config.toml
num_hidden_layers = 15
hidden_size = 96
num_attention_heads = 3
num_key_value_heads = 3
head_dim = 32
intermediate_size = 512
vocab_size = 8192
hidden_act = "squared_leaky_relu"
norm = "rmsnorm"
norm_place = "pre"
norm_eps = 1e-06
positions = "rope"
rope_theta = 10000.0
rope_fraction = 1.0
qk_norm = true
attn_scale = 0.416
bias = "none"
tie_word_embeddings = "early"
parallel_block = false
extras = ["some layers without attention", "local attention windows", "shifted keys", "value embeddings", "hashed n-gram embeddings", "a smear gate", "learned residual scales", "capped logits"]
init = "orth"
init_std_qkv = 0.027
init_std_o = 0.00493
init_std_up = 0.027
init_std_down = 0.00493
optimizer = "adam_variant"
learning_rate = 0.00282
lr_mult_qkv = 0.4
lr_mult_o = 1.41
beta1 = 0.95
beta2 = 0.98
lr_head = 0.0117
warmup_steps = 334
schedule = "wsd"
decay_fraction = 0.911
decay_shape = "linear"
final_lr_fraction = 0.1
batch_tokens = 8192
max_seq_len = 512
doc_mask = true
train_tokens = 86700000
max_steps = 10584
dataset = "wikipedia_en"
Each number is 128 + 32 x the weight over the matrix's rms, rounded and kept within 0 to 255. Layers, rows and columns count from 0.

# layer 4 MLP down, 96x512, rms 0.109, rows 0-95, columns 448-511
[[120 134 170 147 129 147 104 141 209 166  59 143  98  98 136 104 133  86  92 108 157 140 112 143 108  86 153 146 169  90  52 109 122 182 171 132 118  90 158 160 143 149 145 162  91 124 168 122  84 129  81 150  86  80  92 138  61 121 105 145 125  81 132  87]
 [ 96 172 177 127 123 158 157 115 109 198 161 136  53 151 151 131 164 147  61 123 120 175 174 109 130 116 104 123 198  98 113 121 155 148 143 136  74 137 136  80 108 144 120 164 136 155  81  96 107 131 107  84 139 127 144 158 120 132 112 178 107 154 145 139]
 [146  99 109 187 105 143 105 138 130 153 104 194 127 168 163 144  61 183 116 188 104 122 175 139 131 143 110 163  86 132 135 124 118 120 126 133 123 178 165 133 212 130  88  90 176 139 162 156 110 134 190  80 126 152  82  96 140 167 126 136 193 159 160 120]
 [127 119 146 133 122  75  61 125 121 168 168  92 167  97 163 201 119 110  57 147 115  63 119 120 125 103 150 144 129 146 166 144 191 101 146 102 114 158 129 110 118 147 139 102 147 127  85 147  74  83 113 140 198 174 183  53 123 111 125 149 129 206 116 128]
 [101 148 189  59  88 177 152 145 132 146 107 192 150 116 166 168 107 136 153  88 123 105 118 109 135 174 121 115 127  87 143 195  83  92 142 115 139 114 162 190 120 159 126 122 151 161  80 152  82 180 125  83 135 152  96 105 154 113 122 155 103  76 102 124]
 [130 131 138 109 167 183 145 142 162 130  96 157 116 124 145 118 133  75 127 100 103 126  93 133 171 161 123 113 156  89 108 140  75 159 112 182 169  48 128 145 108 172  98 142  79 149 131 101 168 116 127 142  85  99 138 143  45  86 133 148  60 117 151  97]
 [ 81 123 148 118 118 161 163 153  95 125 127 137 101 119 162 130 172 143 185  66 126  91 177 141 185 147 131 121 127 121 160  96 142 151 157  92 127 137 127 110 101 127 125 117 177 119 197 152 143 103 138 157 139 101 112  78 144 153 167 162 132 162 172 164]
 [ 94 105 197 148 171 126 159 172 141 185 140 132 154 140 164 128 145 116 110 167 148 136 101 145 157 122 143  93 128  92 147 140 114  89 117 139  82 174  87  70 137  98  77 109  14 174 113  94  84 184 183 119 157 125 145 105 104  76 142 123 114 124 186 115]
 [138 114 144 140 118 108 131  93 177 149 149 158 165 117 131 109 136 136 134 135 167 201  82 112 163 120 118 135 103 116  97  54  77 140 120 137 148 156 124 102 100 159 161 135 130 121 156 124 107 151 150 129 107 150 174 147 156  79 171 103 149 127 154 143]
 [ 99 120 115 121 145  80 132  94 119 128 108 107 114 164 143 125 163 105 153 129  91 141 157  97 222 151  79 163  84 125 116 135  98 117  83 125 122  77 124 119 201  95  97 119  91  75 137 104 123  86 137 109  76 118 151  69  65 125 135  91 142 106 100  73]
 [144 150 145 123 128 157  76  79 130 100 108 129 120 182 139 127 156 111 154 110 177 139  90 177  98 142 135  96 127 219 202 168 134 137  86 150 169 115 128  77 112 115 143 112 122 152  90 100 103 226 140  94 126 126 115 118 108 101 174 166 140 161 187 119]
 [192 111 150  84 148 102 134  64 167 131 151 167 148 135 165  94  78 148  99 147 149 185  80 146 168 107  90 139 115 134  96 108  99 155 152 121 128 155 137 108  87 101 119 142 151 123 106  92 137 109 132 151  73 140 111 115 122 158 168 107  62 141 133 167]
 [128 149 113 150 115 104 102 154 116 173 131  94 169  91 133 222 132 170 143 165  75 112 168 126 165  87  97 163 140 144 158 117 108 133  81 123 128 164 124 133  94 161 121 144 151 126 134 146 107 148 134  98 147 122 189 182 110 129  98 164 157 141 138 130]
 [132 207 138 145 111 106 114 133 111 151 151 158 130 162 106 189 167 112 136  32 153 146 134 148 126 142 129 142 128 134  83 112 151 141  98 182 148 124 110 158 101  67 133  94  91 148 138 141 117  73 142  90 141 128 146 153 111 107 125 155 140 121  80 132]
 [182 150 183 128 123 117  82 121  93 140 150 131 129  87 139 117 160 109  81 112 129  92 165 122 160 111 126 118 114 131 103 130 126 161  92 102 131 144 166  75  74  68 139  75 121 120  82 151  92  97 157 162  30 142 164 156 169 156  99 152 115 118 115 152]
 [125 132  92 168 164  89  68  96  71 157 122 145 129 113 197 193  70 147 142 121 156 128 114 146 138 110 142 149 127 110 140 139  89 138 105 139 154 146 117 134 140 114 155 122 164 168  87  91  94 125 136 174 138 103 160 123 135  82 106  92 119 210 170 112]
 [120  69 172 129 123 197 142 144  92 133 107 165 131  61 167  85  89 102 146 163 141 115 167 137 148 154 106  25   0 154 157  75 109  74  80  55 119  60 123 200 111 117 116 109  94  59  98  73 146 123 142 100 117 145 132 101 125  21 124 124  82 167  58 137]
 [141 132 125 140 128 123 121 153 146 132 122 119 139 126 156 113 121 156 124 117 124 108 203 149 132 149 108 113 115  79 180 118 145 147 154 135 150 128 142 145 112 156  79 153  85 116  99  78  79 145  69  70 131 139 168  91 103 167 136 162  86 168 133 150]
 [147 140 192 153  78  82 157 163  89 133 138 107  69 117 117 181 103 111 111  59  98 125  95 164  87 137 100 115 167  96 103 136 123 129 138  90 113  96 187 138 112 189 137 119 104  71 160  80 150 132 159 139  91 131 109 166 184  90 159 144 115 117 137 148]
 [120  88 157 192 137 147 163 134 160 127 123 107 119  62 154 135 128 139  95 155 109 130  81 142  88 112 141 106  92 116 139  90 146  86 162  91 147 127 151 157 159 143 131 102 105 114 113 123 130 137 150 105 119 179 133 191 118 137  84 156  46 136 116 103]
 [110 137  91 190 155 112 127 135 126 115 190 151  86 140 132 110 130 159 150 160 108 161 150  98 150 115 160 194  96 111 129  91  94 142 160 132 110 158 148 117  79 139 136 133 108 133 114 160 155 133 161 136 161 143 120  93 122  77 192 170 155 156  79  74]
 [ 84 142  73 112 105 115 136 180  91 145  67  84 178  93 164 130 177 110 115  86 156 145 162 153 126 136 135  94 157 102  76 177  93 130  99  90 149  72 117 170  79  59 149 161  82 110 129 135  84 143 158  91  88  98 180 131 106 152 140 156 102 146 129 115]
 [121  82 115 107 121 133 102 170  31 116 116 168 136 132 112 102 136 159 105 149  99  80 175 123 159  73 128 130  73 189  86 127 117  57 132  76 128 137 182  91 160 164 163 146 132 123 160  83 126  60 153  74 146 207 164 134 133 126  88 163 118 146  78 134]
 [172 121  79 142 105  70 137 100 132 109 124 108 108 124 125 128 133 168 148 124  89 118  74 162 141 128 129 130 118 145 108  91 171 123 111 169 117 197 153  95 166 108 125 108 146  75 179 159 141 103 146 133 161  73 130 151 156 119 107 142 185  83  97 131]
 [113 132 161 155 187 137 111 155 106 105 116 114 105  84 147 132 154  95 118 140 100 143 114  82 172 166 135 132  83 169  99 156 127 117 143 131  95 139 136 139 138 138 180 105 152  81 105 127 122  87 129 123 160 130 143  98 130 158 155 123 128 186 135 156]
 [114 125 135 131 159 117 191 108 158  69 118 111 167 137 147 140 122 138 168 111 119 155 102 141 121 140 114  88 116 114 122 116 146 192 158  96  92 138 118 126 161 124 123 131  84 115 148 137 147 194 131 106 109 131 141 126 122 157 103 132 140 177 107  89]
 [126 153 150 170 165  77 100  98 134 113 114  48 103 104 143  96 102 193 150 101 201 136 113  36 107 154 170 141 122 124  80 107 182  81 137 103 106  92 134  85 112  90  25 113 140 152  81 100 200  80 129 107 157 153 167  52 131 137 173 109 135 177 116 137]
 [144  68 126 189 145 120 174 175 144 144  75  98  61 114 197 124  56 170  43 180  88 118 140 168 126 127 117 178  72 110 133  96 125 127 146 140  68 117  99 121  86 155 118  66 159 131  72 139  61  76 101 119  99  69 169 153 134 158  90 161 148 108 110 125]
 [108 155  98 114 164 237  95 123  94 142  88 131 144 104  92 101  75  56 166 107  94  95 129 123  68 137  96  87 142  47 135 145 183 118 182 142 142 189  87 121 210 129 107 150 163 142  51  80  85 144 150 107 154 195 137  96 139 136 165 158 100 130 168 104]
 [121 116 165 156 128  91 126 132 124  98 109 161 133 107 105 117 112 109 102 129 139 181 194 135 109 142 113 117 103 185 141  71 121 146 104 111 186 133 129 155 127 163 118 109 105 109 123 138 122 110 125 118 149 145  86 127  80 120 112  96 117 100 118 101]
 [129 130 122 160 102  95 136 138 124 103 163 163 126  81 133  85 128 178 121 118 130 116 163 121 128 119 167 133  95 200 128 119 141 125 168 111 152 160 145 109 143 172 128  97 145 154 113 139  79 143 108 206 139 174 129 113 139 114 170  87 142 142 121 150]
 [143 114 129 115 136 109 105  98 126 162  83 136  73 144 124 142 115 127 118 170 112 127 132  97 140 152 129 166 130 124 146 140 120 152 131 168 113 155 124 119  87 111 133 138 102 125 139 102 155 203 154 190 116 113 114 151 158  19 198 147 121 162 154 177]
 [ 95 111 135 113 127 145 123 158 151 118 139 188 116 160 133 151 135 105 104  68 107 117 186 107 205 152 119 149 108  97  94 128  96 136 146  91 138 199 198  89 100 131 141 148 139  95 136  91 155  86 139 188 140 149 161 169 138 132  89 136 127  60  90 183]
 [135 127 146 166  94 110 122 119 125 106 106 112  85 120  74 136  62 121  28 123 115 166 175 110  91 193  89 178  79 145  33 112 152 130 160 106 134 142 133 157  65 144 144 154 131 133 114  86 152 120 130 103  92 121 108  47 123 191  70 118 113 197 139  69]
 [161 138 127 174 130 138 129 128 127 104 170 123 139 125 102  92 170 157 138 136 161 141  89 138  88 163  63  81 113 114  92 142 100 145  71  74  95 142 104 119 126 139 123  71 136  90 132 146  98 135 102 169 115  69 146 160 174 147 118  73 112 131 120 116]
 [172  88 139 120 140  73 142 130 149 133 142 114  95 100 109 144 114 126 103 109 127 177  86 159 145 155 134  54  87 130 217 155 128  95  63  57 193  58 145 129 160  89 156 125 174 137 159 100  80 188 142  64 100 159  74 109  96  87 157 123  85 127 138 146]
 [118 146 165 164 134 164 137 154 124 113 152 159 182 181 148 191  76 108  83  91 154  58 123 113 163 116 133 133 164 157  73 194 158  91 185 134 159 105 199 129  48  91 138 140 134 102 117 187 142  88 132 139 135  83  88 135  94 163 112 153  83 120 156 158]
 [116 135 150 157 159 170 140  57 110  78 113 103 153 142 133 118  93 109  67 104 146 154  99 159 139 114  64 115 132 172 147  87  94 135 105 131 127 109 102 135 157 118 120 127 190 123 114 109  98 123  62 171 185 118  80 117 165 127 126 110 131 128 171 134]
 [132 138 186 112  66  74  51 137 120 180 158 128 193 116 184 159 118 118 157 147  88  84 154 137  98 161  85 165 113 121 112 147 186 195 119 154 121 121 177 140 106 137 169 151 141  91 153 129 117 156 152 164 106 144 192 127 140 152 178 186 104 128 129 131]
 [ 87 111  41 156 154 139 127 156 151 100 165 122 185 109 145 207 115  97 102 200 158 166 144 142 208 121 197 125 112 129 149 162 135 170 146 154 168 146 116 100 128 187 155  82 142 157 124 130 110 112 160 169 104 127  87 177 119 159 151 119 188  74 186 116]
 [ 82 143 106  63 109 157 133 139 149 117  94 117 182 100 163 112 143 118 168 103  99 143 190 107 107 173 199 126 127 103 171 130 144 108 143 191 163  88 109 131 140 121  95 109 126 158  85 185 108 133  82  77 140 199 146 129 106 150  83 170 125 110 156 119]
 [131 143 146 119  91 113  90 133 145 122 114 177 149 131 135 121 105  94  93 143 101  95 180 126  95 114 120 160 127 124 117 153  93 106 120  97 171 125 205 133 138 155 178 149 162 157 163 139 125 184 168 129 135 100 123 149 185 165 154 126 108 183  94  74]
 [ 69  77 135 126 139 113 147 130 135 132 131 118 167 150  80  83 165  99  79 164 180  64 205 133 122  57 104 180 148 164 144  87 149  78 161  94 125 101  81 177 148  80  96 144 155 189 166 104  95 117 119 102 164  80 137 168 123 156 128 142 114 144 132 157]
 [ 91  95 150 133  95 112 162  81 133  99 131 147 160 125 131 127 145 157 121 122  76 126 146 138  88 143 142 174  91 110  70 168 107 121 118 106 148  93 128 132  86 144  87 148 157  99 131 186 130 118  52 155 167 197 120 166 184 149 163 135 131 119  91  79]
 [107 150 141 101  83  79 100 164  80 133 113 110 137 128 125 178 129 158 100 120  42 154 132 136 146 193 150 193 148 178 178  90  89 146  77  91 126 138 142 162 178 117 167 121 149  51 140  77 162 197 158 123 190 122 132 131 118 144 150 107 129 127  91 119]
 [118 175 185 201 161 103 125 137 126 163 176  79 152  81 159 161 150 172 130 122 163 153 119 148 122 132 114 138 150 123  83 140 147  79 131 144 100  39 146 145 106 180 127 105 143 123 171 121 173 139 158 101 115 167  98 167  76 138 132 149 130 134 192 155]
 [159 104  87  97 114 145  94 104 198 101 157 111 144 174  60 138 101  84 124 140  65  97 157 161 136  93 111 121 193 144 128 155 151 116  86 165 153 139 152 151 123 126  97 137  98 132 154 148 115 146 104 173  97 138  97 155 169 138 126 117 172 128 102  93]
 [118 115 105 131 120  99  94 109  86 113 129 125 142 124  81 167 129 134 108 182 109 123 109  30  88 134 160 148 133 123 104 133  98 107  95 112 163 156 128 195 165 124 118 130 126 116 120 135 102  78 130 157 128  94 127 137 165 104 134 141 124 115 158 110]
 [126 124  97 120 129 152 102 115 118 134  93 156  84 130  99 108 110 112 184 103  84 139  72 121 120 157 142 110 127 135 107 120 152 114 160 141 142 125 196 139 105 112 157 137  75 102 145 206 166 141  80 119 104 143 167 115 115 140 106  82 129 147 162 119]
 [138 216 139  73  68 136  87 132 151 125 165 125 125 114  98 132 105 153 132 122 188 119 120  95 141 114 201  91 151 158 111 166  97 132 101 157 137 160 104 124  95 179 134 157 100 184 139 100 130 119  89 179 135 117  77 121 123 127 127 144 113 100 117 162]
 [162 136 138 148  98 113  54 123 120 148 119 123  78  43 160 150 185 131 142 121 111 136 165  88 124 125 116 132 106  90 111 115 108 100  79 122 103 144 142 110 135 102 108 130 134 126 116  98 160 140 122  83 139 122 120 128 158 127 152 149 111  73 174 123]
 [137 120 126 143 136 151 173 142 143  54  90  98 168 156  78 156 121 151  91 137 155 152 142 156 153 169 108 106 142 191  98 134 139 119 119 129 132 113 106 150 108 137 134  83  63 134 144 142 117 147  64 142  62 159 155  69 108 144 146 142 135 105 108 151]
 [ 99 138 140 136 129 127 140 137 166 148  98 132 147  79 121 149 124 120  67  86 127  91 147 136 124 154 155 121 139 163  98 159  90 142 138  90 129 161 140 138  38  92 163 127 159 150 138  81 160  57 160 168  78 126 120 101  61 121 142 173 172 101 107 142]
 [ 67  69 111 132 152 105 123 203  99  91 130 112 143 162 126 108 146 165 100 158 103 146 182 144 156 103 119 144  91 122  17  88 106  47 105  80 157 108 115 112  89 138 110 159  91 164  94 134 110 105 119  95 114 171 135 164 156  98 162  61 155 110 155 193]
 [130 186 123 139 121 142  96 153 105 141 129 130 124 103 106 146 148 107 109 118 129 147 180 128 117 116 102 170 101 155 123 114 180 122 101 150 113  70  93 197  84 182  87 160  48 126 139  85 160 154 160 115  87  95 108 107  87 147 102 155 141 172  96 132]
 [161  68 146 122 141 184 147 145 105 168 136  96 144 119 100  96 145 151 112 180  62 130 108 145 118 141 119 126 147 120 129  39 175 123 121 134  59 157  86  97 116 129 118 150 146  91 139 126 110 132 107 113 111 111 187 132 160 125  94 135 120 124 142 152]
 [165 153 140 150 157 214 130 103 142 167 105 114 164 132 115 135  96  99  84 127 102 193 139 172 120 102 160 133 171 166  64 134  83 140  74 127 145 101 115 137 131 128  74 152 162 148 110  57 157 131  69 152 137 117  74 107 151 112 152 149 225 165 152  84]
 [130 119 107 139 155 141 110 155 143 116 110 113 112  85 107 173  61 147  85  91 146  89  83 124 108  86 114 140 134 157 118 127 126  76  99 119 127 161 136 179  99 111  99 199 110 177 127  69 104 162 141 181  94 144  97  71  96 146 171 172  72 130 119 117]
 [ 37 102 110 100 166  47 118 122 103 142 183 131  62 131 112  91 167 104  69 107 123  97 101  98  88 129  88 196 144 134  91 154 137 131 154 139  94 166  96  74 111 191 143 189 126 111 140 105 158 107 146 169 143 149 108 170 156 154 159 141 127  92 141  80]
 [169  86  74 152 111  97  92 105 164 123 191 108 120 125 189 193 154 148 114 113 114 113  85 135 150  90  38 116 133 135 112 101 139 137 108 122 124 134 109 164 146 113 146 166 140 141 193 155 147 156 105 144 115 137 140 102 149 120 123  64 140 115 140 111]
 [156 169 215 112 106 117 131 134  88 168 126  76 149 146 155 138 137 153 100 183 123 147 166 159 192 196 151 147 155 201 147 113 141 157  47 148 184 143  90 202 171 123 143 141 206 155 134 168 137 188  81 128 163 146 112 134 172 157 121 124 131 109 121 118]
 [202  79 131 129 149 133 173 110  90 194 127 126 142  31  93 138 147 177 137  82  80 157 125 160 168 174 120 138 124 156 103 129  82  87 116 150 160 115 101 140  91 116  85 176 140 109 164 129 148 124 189 107 128 158 136 186 134 157 120 138 124 117 185 136]
 [121 136  93  93 110  88 106 133  98 147 169 175 136 144 166  69 112 149 149 125 158 213 114 206 134 129 122 149 123  87  88  93 181 177 110 173  96 115 116 125 150 178 140 183  72 163 144 108 111 145 111  78 129  83  99 121  48 155  91 136 133 101 114 189]
 [108 107 145 118 144 146 147 170 132 108 145 111  91 128  80 135  94 192 110 134 167 143 181 132 160 198 120 171 148 142  95 118 120 133 170 117  50 114 127 141 147 166 135 142 129 190 157 138 160 115 156  94 118  84 154 194 129 162 143  98  65 132 163 116]
 [151 129 125 119 154 113 125 122 104 132 101  55 137 142 173 102 121 141  89 147 138 175 128 195 173  60 154 100 148 173 144 146 133 112 142 143 120 163 112 178 112 110 126 141 107 135  96 104 130  32 139 169 164 125  56  91  78  93 107 150 162 141 168 165]
 [104 198 203 183  95 145 146 131 186  95 107  92  59  92 106 126 132 157  83 174 117 168 150 129 122 111  54 104 155 154 123  98 147  96 153 154 136 146 176 139 115 136 139 164 127 143 132 128 137 119  84 105 177 151 170 126 137 135 121  97 117 153 203 119]
 [ 45 151  53  95 199 181 147 124 119 109  95 123 123  91 167  78 117 182  85 137 100 146 129 143 130 147 131 118 149 115 145 109 157 159 150 146 108 168  95 157 134 150 116 103 114 139 198 191 141 137  69 112 101 161 127 184  69  72  92  78 141  59 129 123]
 [135 111 116 152 168 138 166 121 172  91 170 177 142 107  99 109 120 106 147 124 117 196 123 114  96 143 187 104  98 154  88  63 121 133 152 110 104 140 123 136 148 147 139 113 120 110 114 136  79 148 150 149  55  87  67 133 149  90 102 128  97 118 177 151]
 [145  89 126 196 177 174 153  94  75  78 148 143 109 135 110 178 132 123 190 140 110 128 191 110 108 151 125 172  56 143 122 111 125  57 102 177 114 127 104  96 179 147 127 144 126 110  82  92 157 154 167 133  94  94 147 140 145 102 159  98 130  90 102 128]
 [135 186 118 116  93 134 137 142 105 143 159  83 125 175 130 184 133 139 130 116 132 148 137 186  67 104 165 156 193  94 167 187 132 171 155 141 136 141 123 153 157  45 150 108 152 139 123 140 132 133 132 153 208 132 123 117 122 162 130 207  62 109 161 122]
 [133 142 146  76  80 153 145 157 162 116  91 136  95 153 135 168 173  74 139  99 103 102 138 178 124  98 111 194 148 151 152 109 116  81 141 176 101 166 115  98 122 103 108 162 106 148 112 152  93  78 104 139 142 144 132  99 108 148 193 119 133 185  82  75]
 [111  95 133 121 143 131 112 111  52 169 156 125 124  92  76 120 147 110  43 203 156 134  51 110 134 134 124 120 153 131  93  76 151 151 206 226 118 154 145 155 113 124 145 145 162 162 150  71 137 126 133 191 196 117 183 128 140 158 136 144 143  87 117 124]
 [117  81 119  74 174 122 121 138 202 147 118 135 132 105  89 150 167  90  81  74 106 136 124  78 105 129  97  83 112  97 117 175 106 150 115 106 174  59 187 122 137  98 128  76 116 130  97 167 115  83 139 121  87 137 104  65  79  48 138 142 163 147 129 137]
 [153 126 143 158 174 138 136 177 164 133 144 117 128  72  90 124 150 145 161  83  90 143 112  86  94  93  96 118 172 119 130 159 130 112 135 100 118 153 160  88  85 131 190 163 175 126  78 162 104 137 139 156 157 151 139 119 129 111 180 162 144  85 159 134]
 [ 97  88 129 225 130  87 128 121 105 148 166 123 181 102 152 116 170 176 176  96 106 114  84 126 111 157 113 184 150 137 127 174 160 129 158 110 169 111 139 150 150  76 119 135 158 167 145 125 144 156 128 199 172 145 174 139 159 161 146 118 109 131 118 126]
 [146 190 127 169  83 172 147 123 111  90 106  86  89 137 144 160  48 156  66 119 140 147 111 133 147  58 142 108 138 139 134 128 120 134 145 172 118 115 113 150  83 136  54 116  96 147 120  94  92 158 105 151 103 116 148 154  58 165 119  87  93 137 120 141]
 [118  98 147 133 143 100  65  92  97  78 187  97 151 100  95 126 103 160 122 142 143 161  92 141 128 184 160 136  83 168 109  63 134 152 141 175 109 126  73  84 158 122 133  92 129 153 134  99 140 143 102 163 120 155  78 120 107  93 188  68 114 149 154 126]
 [104 117 116 111 146 143 158 108 156 132 138 162 167 110 114 156 130 123  74 116  66 128 131 109 113 114 134 114 111 125 153 122  96 107 119 143 115  99 157 107  84 157 140 119 129 117 124 114  93  94 172 109 138 133 140  96  66 119 121 162  86 119 113 133]
 [104 149 102  60 145 156 123 129 123  73 121 128 139  73 109 120  81 122 125 123 157 150  88 167 176 112 141 113 184 114 135 148  91  65 177 124 134  78 123 118 113 113 109  88 113 137 123 131 111 127 138 128  93 150 157 163 116  92 170 148  44 135 159 128]
 [ 83 109  98 121  77 121 136 129 132 133 168  91 116 137 119 110 154  95 237 136 132 105 105 159 162 179 152  81 198 148 158 137  98 139 141 129 153 128  95 182 157  68 135 117 133 168 217 114 116  92 107 123  75 142 168 149 110 137 127 158 126  84 110  87]
 [133 149 153 139 115 117  91  82 133 160 125 133 164 165  96 174  58 148 141 112  99  95 131  98 157  58 128 129 133 169 177 121 143 112 123 169 118 120 139 129 132 131 164 163 105 105  32 106 153  72 174  87 112 140 124 168 132  94 100 200  80 159 119 115]
 [ 89 166 110 148  78 148 120  97 107 148 151 137 154  42  75 163 138 106 134  70 174 157 145 100  98  87 169 135 136  35 120  92  91 128 126 125 122 129  87 135 150  79 117  98  79 188 116 162 129 159 144 195 145  59 134  92 128 150 148  73 165 172 115 128]
 [129 146  81 119 100 145 114 125 112 119 106 121 195 131 141  82  55 136 115 147 151 103 158  68 107 190  99 161 187  94 145 113 135 104  74 162 121 150 108 201 139 138  81 171 120 175 154 111 127 142  96  73 145 126 140 161 138 142 143 164 172 107 175 123]
 [140 141 125 125 118 170  97 107 171  13 140 132 104 101 149 155 134 151 119  80 160 126 113 118 148  99 137 149 127 128 135  72 101 131 139 169 133 104  89 158 139  53 124 131 120 173 131  76 155 140 100 121  79 146 148  92 165 139  85 103  97  92 150 105]
 [178  85 119 119 167 122 111 139 131 125 143 124 152 101 134  57 111 146  83 178 150 123 139 134 101  97 146  68  86 183 176 103 128 146 172  94 133 155 167  61 127 152 210 211  69 131 140 168 131 147 172 121 119 110 142 173 164 196 121 168  74 114 129 160]
 [ 38 129 151 115  90 172 126 119 155 141 152 129 132 150 119 100  77 138 157 126 116 121 109 143 163 136 128 179 136 166 201 172  83 129 159 166 134 110 140 129 164 120  94 124 115 102 128  95 137 179 103 186  69  86  86 123  89  65 108 189 127 156 163 146]
 [149 159 137 123 128 154  97 119  94  84 155 120 101 136 127 168 187 154 152 161 117 154  98 145 111 162  90 175 133  87  91 114 138  93 135 112 167 124 114 171 162  97 111 155 135 175 131  98 148 164 166 111 122 142 129 140  98 106 111 145 156  96  93 132]
 [169  40  97 166 164 161 173 188  71 153 200  27 145  86  24 119 228 160 125 207  20 139 169 166 147 249 155 159 119 101 103 125 100 166 139 105  89 134  71 207 179 184 136  93 178   5 173 102 139 153 107 126 217 133 147  92 151 105 156 113 132 124 166  92]
 [ 84 148 115 118 118 174 145 134 131 155 154 121  87 131 106 115 158 113  75 113 126 122 109  58 156 134 107 127 152  91 101 129 114  98  99  82  82 158 152 136 111 134  75 186 106 112 148 107 114 135  52  92  83 120  75 109  87  97  89  83 110 146 121 115]
 [ 90 133  84 134 113 100 181 136 149 156 137 127 166 127 134 136  96 109 169 101  90 100 156 143 100 151 140 123  79 159 134 105 121 105 133  87 167 119  95  75 141  80 146 132 162 157 123 125 217 148 147 132 138 158 110  49 147 147 106 115 140 196  73  77]
 [148 119 136 170 131  97 124  81 160 142 142 127 135 127 151 153 122 116 100 100 101 109  90 150  94 166 153 166 140 125 132 114 201 106 104 109 150 137 188  80  89 157 173 129  94 119 128 154 147 147 128 170  81 144 135 109 104 133 173 177  90  93 110 116]
 [ 99 108 159 121 106 107 191 142 132 125  70  71  73 117 170 208 113 135 154 168 125 101 128  93 139 170 133  80 120 168 147 149 180 119 111  88 139 154  54  93 170 145 154  72  99 136 116 121 149 137 149 118  74 151 130 154 161 164 139  91 122  69 113 129]
 [129 173 117 223 144  77  93 163 149 142 177 127 120 127 148 165 111 141 178  55  90  94 124 142  97  86 158 115 124 115  88 154 139 113 144 122 123  98 129 117 140 111 121 117 120  97 150 146  85 101 101 158 117 121  69  84 156 134  91 105 138 146 121  96]
 [113  92  92 121 131 109 185 137  88  65 135 100 136 106 185  71 102 114 131 164 144 117 149 133 101 173 132  32 114 209 145  59 118 121 163 118 144  98 163 113 157 165 115 159 164  96 117 169 153 135 136 158  96 163 125 106 120 193 154  57 154 116  82 157]
 [171 111 144 142 136 118 115 130 149 152 111 125 158 160 135 108 121 180 127 129 156 142 104 116 135 102 224  94 143 115  62  92 101 144 128 107 107 100 158 144 109 147 115 105 118  77 132 185 139  99 155 101 102 146 143 133 147 151 113 133 148 144 171 180]
 [211 103 121 137 137 108 194 146 156 120  44 110 112 148 172 157 128 128 169 138 115 166 146 138 142 128 127  73 105 140  86  72 100 190 141 143 103 165 116 113  51 154 145  60 104  86  98 140 115 128 151 102 132 111  79 138 201 145 115 100 132 180 123 103]]